config.yaml
hidden_act: "swiglu"
norm: "rmsnorm"
positions: "rope"
rope_theta: 10000.0
Each number is 500 + 40 x the weight over its row's rms, rounded and kept within 0 to 999. Layers, rows and columns count from 0. Numbers have three digits each. The size before them is the row's rms in percent of the matrix's.

# layer 3 MLP up, 256x96, rms 0.149, rows 112-160, columns 0-95
120:489512555435462460466464614478527483583505493481514497430448502498484537470523445484446487474559519502530489436445474482507569509494483435457468509533564471529553430489530446497444499528544564475475475565477547479491462539487524570473470456509456505480521447560424464452520491434534529491
095:524533484475555470510542496483530549585554549541554530464565543527454402482551527478566521475460458557487455483476459512469484553481533452541514495554517486555492556530532526480467473522440466481563521567558484471557471513493593520447526574501440474466506508449569538496475542512514502521
105:502534510558469450495468529452479475513472386508537481508533486464520431520481467450503496479503495454481510586531487497438484550531505579571460508473499490525504533506476463488539502449503432498489572410492547504469526437468546463404490503409483519437499504540533493540447578502427501479
099:485530419522513494461476523479497456390444510510563516568521459487561508501487513515499508460398484418533475463546529437515488531476466446560487471531511458575476581498503490505490558518550524534544483507563444452497496465513425494543508548434472502520550479512464461454460542528435470517
114:479456552404464472503515529559564498537482459482452467552482482529463528521528504498456540532465528500509526541444498532546482530500460537542502452532492440460503426519623421546546494546511490478408500484406561542488512561525484538450458486489492484502503423538540491446470491522457500489
096:470495460492536490471556488457539465524447482481545497504462448426506444564538401513427538503490455519473456535481498448530539484502472474555519497510558461540461488547484517557510502514501424505475479481487435435530586545548488482528463464485425523548555546455532423544479416488459496538
097:519527454496433513468521461520461491481509537551513493498511445446518448500477424558461472477477539512464494465578459464551502490509537482452491355524528530507508508576587477479433503499526469490443548425512547496463534425513484477585497503443453527476511463493492493521594522487513480466
089:543414561537519454495458487504461462470543457479488517532516414515514461484511565492484524538475490513492579530563506454524529511512531568474485526479525560572512557487547509525574482426493486542437503470502454487530528481514434488560538480464511454476420581523424527567467582497519484493
113:464460533503473432471419533467490510541512540468522494518485484547448508480447431498529395576475452514631542489570509475483482514524538443504472449514462500474448472548509421520456551499532510489464469493470489508494553473480509482516530531509519505458486502581592461487464491552451446462
128:488484516517453492528404523547484489508511506395494490548515510510450439525517495520489452489466519495456485454546545516555555485519489472477516493521467568534529461559525467393542517460518499567471513503447518505487450535481497516473513530467570485581526487432464432570531572541402449492
105:468449497530475527543531516440418567483504575499563470451485489493538529498428499457520492447483448522495551500556475522499449560533493602443502500522503502482509561464573533504435484539549544492473512528428536442529481425498504508476512493538521575417544507509525485465579511553501532462
097:448535528484460472572474474509510524443474510517522496512480484440498536537408542474440514440497496492418469548522447510486554517515508459514508455520538480476461481514570469470445590513458469470598438556569524521523475462533424521541503564510482560444510548474459477540509546538524528434
102:419470452514520559508551435456479542467535497512475523456485467535382493478536508553501418481482554481498575552453502475434549532470583532494478465464477519473564474486516503538503565479525458547467478476449502484519542470424444542537535478420529517458492470554497487545531471533491554510
108:511538488491521506536501490490496537499419512499524527524469541415531437582438544477433480485487468499464473573522442496475443478551535515549542448591494488581513473486508497582491502536507526534467509475485514449516492469524516523403502414559510426538519412483543459512474536462451521489
104:567518484553496495476457523518469510535522510547560553455426592576488456458521487483475463524479454452503454512528440496500492451505481536572446541500508482540471479504514476445534451417458447525511526537509507483515474508445549569440504474486466501531439450488536531499427512478500470635
088:469453537420512501514493519554478488520509489463523424529481530459530494536520511470462522497503455487490572472549438531574468499535509449540538464464436520529598444507472512509515505500542538540507445530480514518474475471483453491526484505430617481455497513427596501474473556536392466514
082:451557513567479506497469450507416577501472482495525470450546525545474463420516540484518485466465471485506526525555549462534481564446493463476466491488523582539545550465493408505479463546538466532483492476466468540531552490447533498485481481499502591500489492524496606523451422578465494463
096:424477454476438423528576475566452459535485503463535474475483517484508529417476507515472480517495520529484460576556468548515533559497493522458556570566437529508479528487491501506480545484479511467504516505498455514425399520529507455433506588470428483485497457462511483499555570476535512558
078:596506463570468503517488485424452483551492452512518544469486474460542529493453466537520477522582481550536490531451498507443420535491534556500488504516485491503449597474477503491497495501511605481544518467460436455543554504534493506523550538502508536520490537496506482535476499427530447369
102:452502557560554490456461505520471476493501463493575495484488513493502482473488448449522473452508492499475526519524504473600572562499515502493451604481414504517504475520446506517540505491549510534459507515478509536454536567491425554457367520498433522435580516473540562476479479488485531504
102:561456490490519521463448476478517593440473484484532493474514441483468522518461496563492502483515490549470508489516541444538465422476473503558489444482428528435496557506554497516521542527494476537470411491463418462540525581464466551478470526523492436561509566462405497568527517513463506452
093:548440441557553529536493487563521420455448405509509509538499537597487458488481505447495500439470575483492489428497481507508533555498547499479463511540528515498520559512506464550515467449470497504512465495455484453536500574570516513579494501570506512554500496494414400473539496515493475481
082:495477526473479516522443535506520494517556557520563442551584461511480479483428560543534454496476457527538571414478505462515574523460458436459487532480494585461545558457454513493486491445470513558466458464527447471483476461556493477582490536460522514487544475498445501488558478501465546567
106:529514442493504507563477521529445563411533472447498529432531462538531464535505515498531418528479517531479509506444490453527410523462462460456483574504480431415497592530513495477551465498554518521535498475499515441509520515519546490508508463500491560565546571520446450484474505539558555550
109:447485522454587451528522499592558543538546458408560512502471512475476583515482487471552463511455500488471548537494463424511502512523426508513549462528549519553505471455555503446515507462575528522520491505421469554450458472536460483464475519491473510434493421548468487480468499557540497486
101:459519494437531519554505423528515509442460467492496536483526479535539477531532544535466492530470468460521582559517536501464456476483501544524523521569589493532466560546546508512527476452437514552491427487502476488527575403479429537495492456507469512480508523499438362488517476476459516477
105:533551518464484436525489445509488517473486532535522456464565399453477520483474450517475516472472459411443486511418505549528509389491428525473523493496470445509476552484490523430524542493579487476547494521484491519477537483539427563407425513474459489511510512502462467443463526530463485488
101:467500449451501499500428446604481546477500444387486484572516449529541487486562472496511526461510525564554526513421452457571516568568524450505519473459543516461493458454505542510465521513488534511495459546530455451445577442496506465487512483436523481506504507510501488501553564452486465496
106:504471487440527499565520492535490460473579505507575510472423548540476485489505502473552413499445478473482457474516443507470552512465515516575480482607503574498452518468443512535450513457507457476503555509406502523470413465436479431465502475536503483471569452535446462506498515519458512493
102:504467536564590463446470491445466472453518511464500548438566477464448481522571504524568443537492523480496429533454451501479520486534476501519458503532475581479522561481531413525515563530499422500537449545531453496579538580465523512449489517517487438494482527568445486518514525492510472484
106:490473473517471505610513534492512572520506503541466513544454527469563473493524523519545500607473552512451477523554538521487518525471459451464470420417485506512561457454506439451587532489487548560474490503519518504420544498513509563466443525521474574507527487458482456504477518583509544485
110:471473509508495506518453488489540486471525498536503524542534477526557508487523466496491469561470513546581458503458520454516490507475572552459493485475530457451639488529527526420503520548545630558498523544526494431438512543527510567497462468522493542527516577478516483502469472534514595484
093:515440439539524523511442455530515552461517487543498505481455452462485490512462532411524464566559504513517560503518541482450485483433540598575495587512507541451553523485458465530507511400480559484447446539508433507506529443502439502450494456541521503490523527496478561483528518453542542494
103:511512468504513468590523474494571514548477461457541474496535495435448540454501461437525505477473544494537511452602433409562524512490547452515475512471552468489417514450483514440496453456483460515563500533531491517462477501438584497545500427493511546469570490499455478540450483500510451471
105:487509473524453509480489524539509531462419516463506493487445529487511484496424443533572479539435474547565445484532446563485515521573425522500499463475572496510439454496519493489569532487516489572420546488484478573574518515536547516512576516519471523455517556432536508495444495578532492516
100:525536533431516485538506462530562499501443484490452447504515597517482541480503484509481480436490525466505437508475546577508516545518434482510498475517534499508496461510447491445432458519500537415471565590491477530511504497541548488489487530492499513490470454473521504541561530433625460392
101:464477491498468528561507531557446477496505494441514487563450545506481499494489511551462489553478478508474528490530482529450514473537548426450448475520468523548519482434515517544397562534497458478528512655502517511497496510483539414473495574568505477462561436460518564525533495524544486488
100:526432527475616570521501495513522449451474435444505474455481466478433518536530566552486494487522547471435479477485487461554468479512475496512472529513511472467498545457491471547488528531449498514516473466488439419511483484476427449403457430534588422475517502498498556523476500436487536485
089:507478464479476532460551523491591510542412435513496535484533565470520518509458528499563525469548546497500471568516586436504506502476424451553453469458447552508451537512507513486520538483501543478479555510533563414496504456546470591540465493561424511470521454445510538504475482485465474484
098:549516481512539556449506519462454530450519513477493448468477532541417473405452475512518457504457465459571543491455449491529464471551528555499523451521515518470550566420582534540482510501459599490421460427460514473469476457464532448498536489456531486514497539478521512522465485555439512490
106:473552414529458502479563477536455468520519491526504486491513456598413473477538487489489493468511509450490554555543519500467454531444487458563543536437568524533481517595499523451501529442491419463520510504558513513500468555454570499479525523529483481534501431446498501482595519546456511546
094:508512558476496507495465471504524543432484437515472597544500436484499412422494500464479466500505464487511471526464476468440537473525536501470410460433530508547489473515455498454453472476530508509506461460467550502482584520553496508434457488591560492455520503523555574506511440579444521509
114:456509439463482476474492466481496451464496482446505558499519468539505466495478540560540475458466529485439466435503562523499433509519496504536483484437482514475514505507421589514486487430478448498506476448503435543544462533502586449520493587496518464543541623530558531504517482458476431560
102:552411505494540467586501603544467526533525445535485480553468543584560525492467546556486514474475512468456448491521436533565418483499494477550463464490476469500500499529507453494500573525452472579443459515512498505484475555494552474491507543466463461485488512449507547515493543453435562543
115:467483507505576508523490517540437552559527498492510504526481494563515451447522638472542489429469457483510492552469503493482515452524505435559483515456471495580554485537447444590483470496575588531488457490496518493434530518475467463525543491432475448466442471487496502498523432522484482495
095:501577532447549535470419499493474557483471505506557514471492437526522473443538527506501485567486503440565538535495517522457508493506489495510534513442523480468471577470517562474537488510545430474462543468531558497565523521424488424433486474437487552478457483573538545484408551500542548477
097:541537512509480549518455469496515465533456462434526473551452561489501507555534451506591486496525486500496606514583571482493472469453543460571531578507484488533507490442474506543471404522500541489518421439537479453433495462474501561511515516569530503468496471486497463526552470446477536536
104:484459548461608464504553531479513542542561504475534510493564481502481480518529551496514412495512443510494405601484493437513522535478487509527533485528477509523525480520462525519537440501452485395498448464568414468521492500492454495506517499441455558510408520509505496556452470494516487559
084:472453559459473462478505497510466486561497524426408482443552405530513525513564535502479460559559451509491541513478495491457463499514479503505465525508561470492499487598479475450485450511486510431472595507544438490486503474493541545509519511456420540596503465550503444478563498493477446503
# layer 3 MLP down (transposed), 256x96, rms 0.121, rows 112-159, columns 0-95
116:553462550422492493515469575493521470565411457473538482444519398489452534477512496483473428505453466535552495504465473458556531455510471485484522503553532504535577423516499465508517539505538487451465545533522453469458449540560566554488507441504437543469509473547425493485506516473482496450
095:581499551490525452478470464600505503509467520529612491515550556502519407436466527490480482542495538479511486478465482472535494538526494551534523532488537575563514466552508458499445499527473542521534551553506490453528474535522523521497555579507588453485520592464514505448443493451513525479
099:472545511492514537544534471425519509451519438489538516483489474487478432541492548440497416499424460483482495546521478486480470504540497537479589469517531469483587502504543440500515520494495592541506433579431429504522527534485551548456520521562502499540526483528557534561581464470533455502
104:554485528542462526495492442422491488397477501550478536509492529534537479469431501547516521535397536446506538477427512498503567482436462511509454556492538476499500518571500485596533502507489532507586484493533479434538463519418480499527463513543488488495550486512441471477495547544434433500
114:557444508466464472490463550514487518486493442506491353522420488489501562477531515556476493477460551524514476572415497574536467539503501514472512462487492507502520481527523442477510480474503504467434554520457564518469527468495445541507447490509398532595492450450536449508504448505469496518
100:474522591551535503560519484471495524504508481561409517501531512425487478540460483554456480445553497501531571507472523423496546516514462509503501571456625491568453555557468529504519443486503489463477518454438503417517527499502507518513511495464471509542561535493526446570538510541498447479
094:537523490435517477423511474459421451508488499500427565552472416470497500466556447498518482560501465497570473491456503547425561508519503457397510512507504448556503512508521555512433544513482513528548543577513490473578547510519524455453445469551500523508556513535500494539514457493491474428
095:561540480536515444468473448449514495607468476560456550453499540437406466459482497562480569589516439430499497539482524565523470533523504481552529483511494490487483468480549523467552528461471491468490474554470445477473531500517569478535483436478479544459544511458499566502531479548543534540
110:464440458495481508413467540543427514518535549498503492537478410531416525537468513483448472495531507444516435484529509508551456493513541509485556507466481500470481531563578450576470488551497447493498487480533449511494473563483434521443529467520486483494511567569483585501504446545507505404
117:461464476490488508512500548535501466522545440442518560528492510485512450539461525515469469503499540467512504404553571453483579522527526551457436482504452500578489440545556513434584507523543506505491471492448530471495444504500531544534499533480534486513469467453448443498558623549466440513
104:501524479462460472508463467468491495452560482592535493437541546523504512518521528514555490424511482457513546516531492438494452619491472545533501478454515481455492537501575505435499537434546542512490505569414450502550560517509444395492503498541537489481491487520528484502406547507493467475
099:500534552490450482550490497416466502505567509430537511479463486461490539503407546566505525434523469445465519527493471509527555455443406547453469473488438543515469512522495446440473456475464498481427434547499509470456484474468537522512492484480507549539541612508521544497496531540536568517
102:542501440467532477479506541528475555521454492552559482531482500457548533566460483521457532490467481441476556490466441508476530415475477543520505487475457526558556526441449481530442455520517499530473471436536544581468428467471540541516531540560560484503486477509497485555621489427474533523
103:497486549545520486540515514504533494470524533536458427558451477414563419535457533491404534452515516557535479478488492465461396492541494515505525440585551518534488524441488496568528514498512508582441493513566531512485536524460472523460507417540505486493453490507514532508488436440477462465
106:490490534532516461451566475560442505565502532515546475516490555501454429604457561525445443492514477452491489562466527503481555487470464528490452503557465465550436513494467469508492566413496442498450556454450555473482443571547511513443441521469532505512548491507520557520488509512505442483
092:474493423504501528519501497469440442470504568457541440484506500505504574495522480476542538479506449470510561415578496453512557545471545522501549463546506481546487490432508462517463480539499504427466519538533510556543498432575476478440574491504446511465420536472537577448517451526552492481
085:503481467468470476474519576414467481480521495533458507487503492546514508392504520520487442519491516457485500495468517501464488476511493562525500470533472399500437426444519523501465499447580432568516495428460535397442502493526592513517445505499466491455468548507524476527498499459428485563
099:580513410461488460476519474518549454469541572445543411497456545397506454575480537575518512467455524526505498535518514496493466568550474561536558543529503505511460500479501575511496457489527511488426511497580555435546493504503526498458468510538489571477517469443477498517512533502472479533
074:469486526576488444477458526511488512527512491540491594461508468463449407514496386500519546496525475494490486510506454511517427511529506549499464440538506496588491524503462500458474549511496570392533497529470531501466518485543455605473517560531478521545554483427496517548475528514528548458
105:472484584446509555469504525534509449545497464503468536538469533545476543522528509431476454507538510484415441478573537558518546588417473537480441571488433428560475531490479465527506521455515431484460507458497483549498517505472508544535405522522429524499514537441511522503525501514450499508
104:484454466564464504466451494463459554523494514448521456477505553554453502534494497496521534497509546489379490551508492574523439447495464475572462469555524469410516456479535545526447527510559498431509513527522562475473499546529472505540507494482429508443533514468503493500560450480479611452
095:474500474505546494514453440428552508523522454481502525524362519509526494451449516494494562535392499472488501497464575457502547523482459459540498541470514474482438538485462419580465544512526571447538548516461479433515495486495506492550465452530523540503535501516454505571476469542499440501
094:471451511471519462474503476526502504533559454477540463472489513575574564458473461470546503491490492493449427556501523522512462511417473567565477500496495440562520546561495587541459581535459492520472525576484517497530443438471500474531476536593467458479532538503509524519497533579450520530
109:559508472531494492537471566539536468464496415478532483480556400522543521512505508500514493401438526535526462515532519487519392476443425519491463529451470497485540570472560522532515426561546567514479531503470484495537463545486471444503545530531545499485454561479422470538506548504509508520
107:521470479461578482505482439552517478561535499465561583488506535557560597531435492508581481427478509513454471482522452458578442532500537499511509519550476502541549517516535514522495524505576549528476502486472468531476489540514436509461414433450487557469547447533476494462518477499551492458
106:523522543515473559551501463502613465545496517481499495527556520550475470512499567500440472522481554563470491450495510506521383527539376539519483512482511460506538496482568477499470508568482433523524532486501525555491509500562490570475484467579538550438465444504471492502492431497499501452
102:525534400534511445505477534534456547557485580441533490468487565480479460552532439487591506519537544477539529466551518482475474532538487462518461493572505407567507470491489544478460498553418466472575559514539561445530500534500506520514504523464515522543540452503514474474526519502462432457
109:493461472470484470518470476526420534434415520501556463478458430533501490422531455488584460485467505552539502548467427455493499540557467450528556492471535471495543494500493514520528517511499492513444498568541434527517539520530433431458564471423499510511495586525539417454514475534501503491
103:486513481514473455488536506471492442513465531425486487546560515466484531490420497526511474463479503524501547463477550483488557489515445431515533501533435443532451553526540504477581494472521456495447538498553496449491585500462525479387451447489551501523485488433467592574532475447520559534
111:495531467449510517513495541451477561479515531481513478482463449412559546566461447448500593501488528473470566495560538544546503425541513474520557459559519499447503540542489435478443517511525506447463562487479555512455529447515447547462477465546457522535486487547513543470534419437484530468
111:470485499551512530542475553481509486501451543467513485509526544548465523538473512508523531468512479439499507601535525503470489501489509569507631511491551561496479467498499462578522545452526542460500510436538502433365523427521486528476534501520491477539531479532520450533551456534452567446
110:487420519452487514413496454459433500481451531445471496520521525515460528480501473466439506592518493452526448418521476533486490502468521456476511516519581557457632463456516471499539474521531574422506522513479522534447494527526501466514504457482553504516532507489562527473477468509491594554
095:461528511515456435488553497481512433524429469552545461515487588467531486444510481492463539496498453613495476492478524517542487483577470464504485477473514398474460543480487443474563493532539502506418497462502490528478490495467531509469530476393447550474507529434555497414533551500505470513
107:424557518493540440525482515508561426553445488464436502464546456471468517420569501483496439447498517580510529528542484374525473454487552500436411493494472510477435533477432504450450480531458460463518498555457461531499488505485504476530477536532488518492544486514496469432516496528459502514
109:513564518516533497479525495536505477489568502467424494551459528506512429545435489532558501492504507552458508493525491559421455507557455545551468469517605479480462485444476487558462512556481500540512470516529568570460517496578501491621546513517515511480533516507513487505456556480456589482
100:549491475576442474464538541524450496522577521527495509488520457425534496495503508572563539468473476460629453492556497526440509499493434547446518483528530553553445546513476523468511464467486509544523552483461497480509407526488604464546498483506499513487462527441496483482492537501449473568
103:453535563413525518545457532563517491541497497470522457588478518513559501467466477544528535479483508491448478483501466561475527409465597484491419466536474529495467469462480496475512556527422444501510524537484481404534535489480537469538436539527516524527514454474523534455579546481531532451
098:546440462444553493482490504505516517515407476518552506475458496518566499543497532553502472650480484574508503448486405538574551532507502471485538507481502519551507511491507429485450462555457543529482519523548569507511436514493543495508477461588507507523546503537472444469511555494479530534
091:509551475512473498588458541556457447518588495556484534509556549523559487510456480524499503512516477455550467578525558452488499518403559580479488517536491484520436502503461474467441531448472537535508550559534484438503507498477577482502543505492479573430453460465504510567485510553512469483
099:526470470556455458448500533458503520513510585544505491478447455510392445520464529540493523527502504429534444491557522493531522459444583501473479472471519466444535566538429534449455516457515534497562459449486540538442474476503502480537542538462560545514547550476578453498501533488509498430
103:568485461484515538552459472470503470494451485532452473507478477494513535479531458487430514528510466536591566553514482476550383512498512463541503483481607431497430488458516496511475540506474465512441505558491484462544573440533513430469540515509528487514452450493517493478578566492462467434
101:509554484510482586541577542516511468525484546527557501565552505520425520425509495471462558534551451465487579473476439476467423587459496492498538520470464427497440503505495502493489527484460536478489532553515450486535568546515529471462507564489541458510521541555457549426546474545474481513
114:490518503496570494510463424542482452520521506444530502470553487578471452485469464515507505524506556417497510470555488478516553551499542537529507516505468504451435538512460545512491466414397500523498484467518415539510457453548481515444457492509535449490450496514528468439487428472591535416
100:560535431535469433575578514529423519507486480529478509508463516474542478483437487511490482500527462509494509460555513493524551487442535500501490484503533470533477499446522513420461539470516490490536529489490487490545369472534451521526526639529457472492469496515545620462537496517503533475
112:497449496503486529481492464586502523493500527449476562540473434548536507465435508531464517382415508484502456417544483539579538506494423462525522506481447497485598519545520522509528537470491494529509471429423521451449527517492474509479495527419582503507505443509516474524521454514518502537
092:576482567528519499453400510533435459527563532430528542491488477477478489530565509502440508555513460465467542508533525505469446542574481474492470414514530513456413542496477513447494430460497491523520483480446490489541520497517524501546448587471443506480494507579471473441427496482488493444
099:468458510515503519555579510499487445552546496475510516534458486514465490550545513450566483526464422469458536507565510532554513540482479471561554554508511496526609557498541464486479490490489483481599455491504448483419461527511538484571485517562485462555547541541478498555488501594444508520
102:523489463462477476509512600509501506466492541455473592503508520453449487491478549461544464530525397485531436469510494559487459552500505471467474435504497492459474519468517602457475482494448493580417489462505409456455580510492520570489537463518456468521487531552531499535497470512483443457
# layer 3 MLP gate, 256x96, rms 0.155, rows 113-160, columns 0-95
103:498525586486539511513468482511482417469510526578481513495562536551434473483542479562543420480445437520503467501482444476508503482539570498491489460552549519562469600471509481461443415496427466538476392566470538509487512467522516448467523544516505512517476445502452502481469519500506497508
103:474491455531475541516475490479449491527517452418550499447467504452498582514455551518451496468473513507443520488508609561397431492506480571568510560499534445473520453512552513509579534480417572508543540492495523499526540536490571518440497527509474477477535515550495475488501521518492555468
108:521514477539516465438534508514472508548557470508442531458560465424498471542471486559522493469589475506417473575482503545474486473488487458443549520482410601494510513493498572483518542564588496557438449432483479526465480491559463582538541482505500488537517490501500513558492485523515514488
113:456573520562568525568521449460536502580509532535472612504511501472420415494453505484566455477461477437474524472562547519474498514448493515510539517529499488524476491480566591502501538508552456475517445513553401481532471477521511450493490504516539475477555522554493529507509565507473510482
100:565555475506464410542485443554468524532500446483523549485519490559460525461510508505529446462492486459485470493481557537475517483505472487462376587469491485531469469483511483435480546520429521480518531512443486562419431447482551474499532523528470466533431489614484524499497545499519516504
100:629485528501514491499474478478536523533509506531462563502516578560489499554523526495494482422466482439550491509444485457503448471495508434499391485488484495492412506453504522552469533575480495469521561441448462455492521524516403443535511510542461502554526443519489496453508453457465506478
098:499530489529496477532501499490582501554513529537492444533496556458503515504483421525493465527550461466537497468478491495455440493517447412533544494484494454425538447505498476507442513567494526473556523550510587513473504538550597579503466500558520547485536463461537538464575450435543570520
112:466515535483436478462472489548532509500515503513458553498443532461466539549505538463585488478467495500490498510424520531453484420508473506492435500531559432520450537578484482573434458450509457536546497408499525507536525599498555553480558507494567542514491435517503495445530465476553496453
107:455513516573552558482502558508446469533526470520510539521514493409459502452456441518541549522519526424517545525583506534408505524461534538531534472458595520497465447493519501542574451495506447459551406523581518526569503488474563479489487467511491490517496499521497463490528537539455517537
095:431468530510491545513492505423563533517423564483505512529435523511534532507450521518476530518491477560546468455500534519481527535488524517463517558549471549443514494534485549506448477559476477381489471473472536496463471495473567547573468408510497555438561475489508509546564475521430517556
099:470453476409602482397500434467467542473484515481513490456506513524438504473513504477534485477493478479547516444567500543536430458478524549492544520462532519530534536467488482487501433456470569456405473511452529494461573483518524487464503470570457473566558514579537520513473488507520448490
103:622463450480540466563468501490496509482488443474620524472528488500530480467451503484468549507436421463541490467537511574508471419489450559482524490492495482531562569512471475527488450551451449445492509479523541538475410497470574461478528541508488456526495527504479484504480555488467525456
107:485560559521493521595468466543542528495513545488529507510516569517460427425489546507467473462496444476520482528551486525493510500421510548518515503570505508497598515502558580442493479519486565546566454502430437493527499471498538516486561449546507575557530476555491532518530531556473478466
097:400448508471535480505564485479455549505469501469558487535536470420498464510501530493449513454439541502464477481502550529484598507453521491466439477491477524599461422545500435516463562500503441469537453437523518457442479530510499494512459478567504489449517502547512456555480464593491474501
100:550478494510516476518498467578525538522450484480491494485487572482486431517547516553473407452414534557492547523459462509539512507459463461485452489449506519500554525572505534494506528538460544592503490586461535461457473537471501496514467488479612527521504400476518503545458517536452560513
094:495489461513553422536463507509492485536558544496511541482584523603536519441572440477503504486528525516466530520477559523495521508494476497435461521528493482497549545486412496457469462401523479558490494516469552457538517450467447465488415455518561472551492503478428524509539479470447423479
094:499521527538448490506432507485463509509475548487491568493485528481484528439513411423524421552470513483537541489462499491481446427538535429482410471512580492512544529567537478456513612498504476527563502534424478474490529538448472536511534538447514477497529522497546563452495520476536509442
074:504502484535538490510562570476479441458527508528508499420562542464478501514459568481531476517514430518516501505471522483449551546500575495510524473520527508406571444454564451610397489506423524537511455460472565526488538473518452542495503535524457522502554517549538464474511480454513495486
103:502546534491555517485491524487526519581534459561422463566499554484427486511528521468504554510472477446427462461527542491464530517430445520539452546469509525519416504523492523491509503503470454502431545427459494537512503512508502589536457519502554398524537528443502494467464509533435501419
106:524464415509498519433488541417532476528510497453568499534509471442496522524413501491547515463467569518425468474549561477513489489508473465485554501475473495399536476551473560559499519510490510460506495494573469559538543534471488489483523512572411520520568521515416542495563505490467505548
095:517522513449477491509551518433549534568553454495432553485485477454456517475530494567463447555530495555517472537444516460457498448516470478563496466477456529474435469489508510455499529565491533450556522467449492526410478433512482491481535456539456542498476467486565549507465493597557539573
094:513518536442495419457488467497465495501500457510509503476492560554526512480493514527524465528530551430486437547514440548548420521439468571515501474474513410536523554524481564459499554531495549534492523547466499462541453539426572519541510492564441509483552586459497485529485524556451441531
107:420506582479512490521546522504462514472504531522507522556560554533413548524507501578507455565478471525461493468500547481425505504491533543442481542528480485519557509473484458440553450459526453521490554487443572465523514494539604570493499468513513478576513412501472488455456510501497551538
105:487487535555457516487468551470480515497516457542506441502555527567454431498516489524502516589482447412493529506446475527480462537434480452420457438455503460512553542419475499443505519487506472493531483503511478507469501470425524448567519537569528515570503511435528553496498568544466578491
100:496530521466461518548535505480610497518527430476477468593568482490516430478448470504483493534457498476459526509501543577443425477482424524486542510547479473555517498517520515487536452497483458577501477480473480470453516441485521535544537493505505612527517481549451450460547436513419522508
103:442557424513605525552580467489522467505532531468462531483494476426521527467441509461516491509528517566456521477553533521504479432485456552602488507514517502485434524518519508451452450544526417447568536475557453504436487494471571553442458491485485495531507483508502512462521549505531465498
094:500492491502534525423404543539544465536533416478500466541587537506515489526497474577478600450574526538461526499451537502490500524491505489506471515514470509488462482473534455502427516460433497438503517504549553464433564517487565535488429508487539477484548476480508554501532548416525472549
106:498542459537458519510546487483475485457519540433429532555492545384467464495427522536530534497495563547501490441472485579497458455500529487443526424498546481572475553481518552485503568548495495494477537486465524435477480492553507527451500504508601521536511503436517542469485418515544512543
109:429479461400529468462497538504468558456481499545558564527534465433543563523437384485532555507537518479480548449479489504518478473454503507536512451519475505488448517533500528494461482493463476414437522508505553503382502453445497511539502462517412503496491514525475508439538497491533509469
106:539471506514435525502519481506448522464432536516552497545507588484577501494441461534482522523540519487439516500493570516485508517423507477481506506417465456487546516458467461535556543520489527478477453507524491556451511425595518563557474516523537494541526518589556467490455420578499486476
104:436416527520531508480455479501411482486518480496456522576499503543466523499502518494536423444467472408444512469505517462466538475572432493501518483548606509524521465507493524481541481507470554514569480453461550521531453555452541579467432510471498527495510485484535547538474472493484562423
095:462530522446519541497516416513537513453468446563567502505537567490497504464492468529455549526517553537503496473430558482442458460554465479494461507476517501499459518529510398506489503458477505537390542468518553584508556509501546483463481444409464465519532504463548468416499513533485485545
112:384483606477505593474473485562573503455474502540432575496552512510431534478438547505494515506511505521504489454474577522436566524471508485491547519504489508498487550484482509494477526555496436544505479567493536525495465478506434495472433536567486485536579514459524496448487546462495478515
103:532452518506473529558487472539444474509548424528558548485516497485542506473559445469507471524538535456434499534484532448547560459426506521570545570461424539567565543546444514499533508453421541510537488438483504496427546440465470470515465485494442524568479499493478477521519478445499513489
097:468435552424521526462446540509518556529457481429451500479515501554456501480499519499539460572558545505440508503529542514445490476452482447538449417473519477459520480513460445453518501489447498450560499437476521476570609484415513483480496476515483548481494513544433498516531493553552521445
092:553534569527586458492427504490499464546463535548490555517454528495449510447428470525480486504522553466504500439458533492504516517486583531466482556548516518459497479577529506361515497494497480516457459470558553503500508453432544521514500453427482479494486532561476445546484486560493530539
104:465517523530414420506511492478462586540525544518480506530488513535507493477492430496481506510452442522582510510545527507504501505438521517494504507460488503492521483578506561444501544509533423558508549515459561583487505515513551535550524604501381504532552519573533455525531489555496476498
092:476535502486515486481505452487542566508579491520486481495579532493603538537490520526517506520526466508528568581474584402512448546469478505572567532502483512509531561485491536490510460511535530509422523506606495460513475495531509501484495567507509517476509601517553467503498577524543444505
100:455441510510547536542524467466550506497497496528561505458518431468472494590508563590464492507522485471473490530483638493477515528476538502446462549455476524478578503541435503474502538419532472558596511512511550554519490446517520534499491566489546545507478510475531524467487510467512566462
114:563527483518517586425602537486529471488568437515492535525517484501454469479519410531499449542478592472401495527467553469487453557468472536492521501431502470562452504549516496474500487429470495429513449465501470509493511558473525465457506513569473475520476493461495531530555486547487456532
096:459488429495464554536540407489491503475485522534502572533466465550456469518492463459560479492565449481499515561429449505394516487544526563527515527501545478531539525534450537469458563487492500510505526477500509471456506504561507546464465552446472481509527510481506515456607498602473559465
119:500496519506548559502541456520610505461539485485569468493523523532471463435441480562572442515483521442421504471537525468555544522543523537493498537545484542504463475516541538491467512455379516511472488476501529497513421450564556574505478550536477505449500459518545538443521453471501498529
101:476498528461522577517487516556558537467500507527481527497504507483501559475568476583494455479499516513536454522490475435511541556531451476543463508511492611461530560496533481513508530531448516498497490485554517554445569545496474472525448450432545540499545466519437410457462542511477537614
105:500502539579485454461521544377498401508526520531550458515569503432539513518513533553465486512558535475511513540461545491474492546480522489492538520395562532454520559451471490480434501534423506489555496491521490522550508503427528498556490527584462520468504500518498479503482527516557490425
092:536493463497495499504580506506548535519463494534464457548498524443527559477389437514486481485557517514456434498551547565501566493437492557556523506500495535512515478527466419542435544504441518421534467564517482541489430485537486587538513458533564533554494463462514549494509487534516495527
111:506535492513483499539482479514523432546501516509471484547483472455507499538534469458535482574456459491474586513586530512539486509518559488540492582516534456552560522497583464453442468528510551470524439446469492548422531502501537597532480483516458454470526514548506439559565484537436523556
100:502483516539583556517470544474530455548556559513431536490505435469542495476435509476483492476526493549482508569570507554447482531519482521483529495512463441495548520503511569509466447503520591479494465494584500422500508513567522575421509532436534494508533473549530478564513577464533468532
097:466471525584484466497465482440444570519510484455511548484503508423533481558479419541447546482490514440469495470517536449446508517501480496595495432484502506490429557540534500527512502534490459527443486543551494515530550512464494540471486427506525481506469548446473538520446582467573495595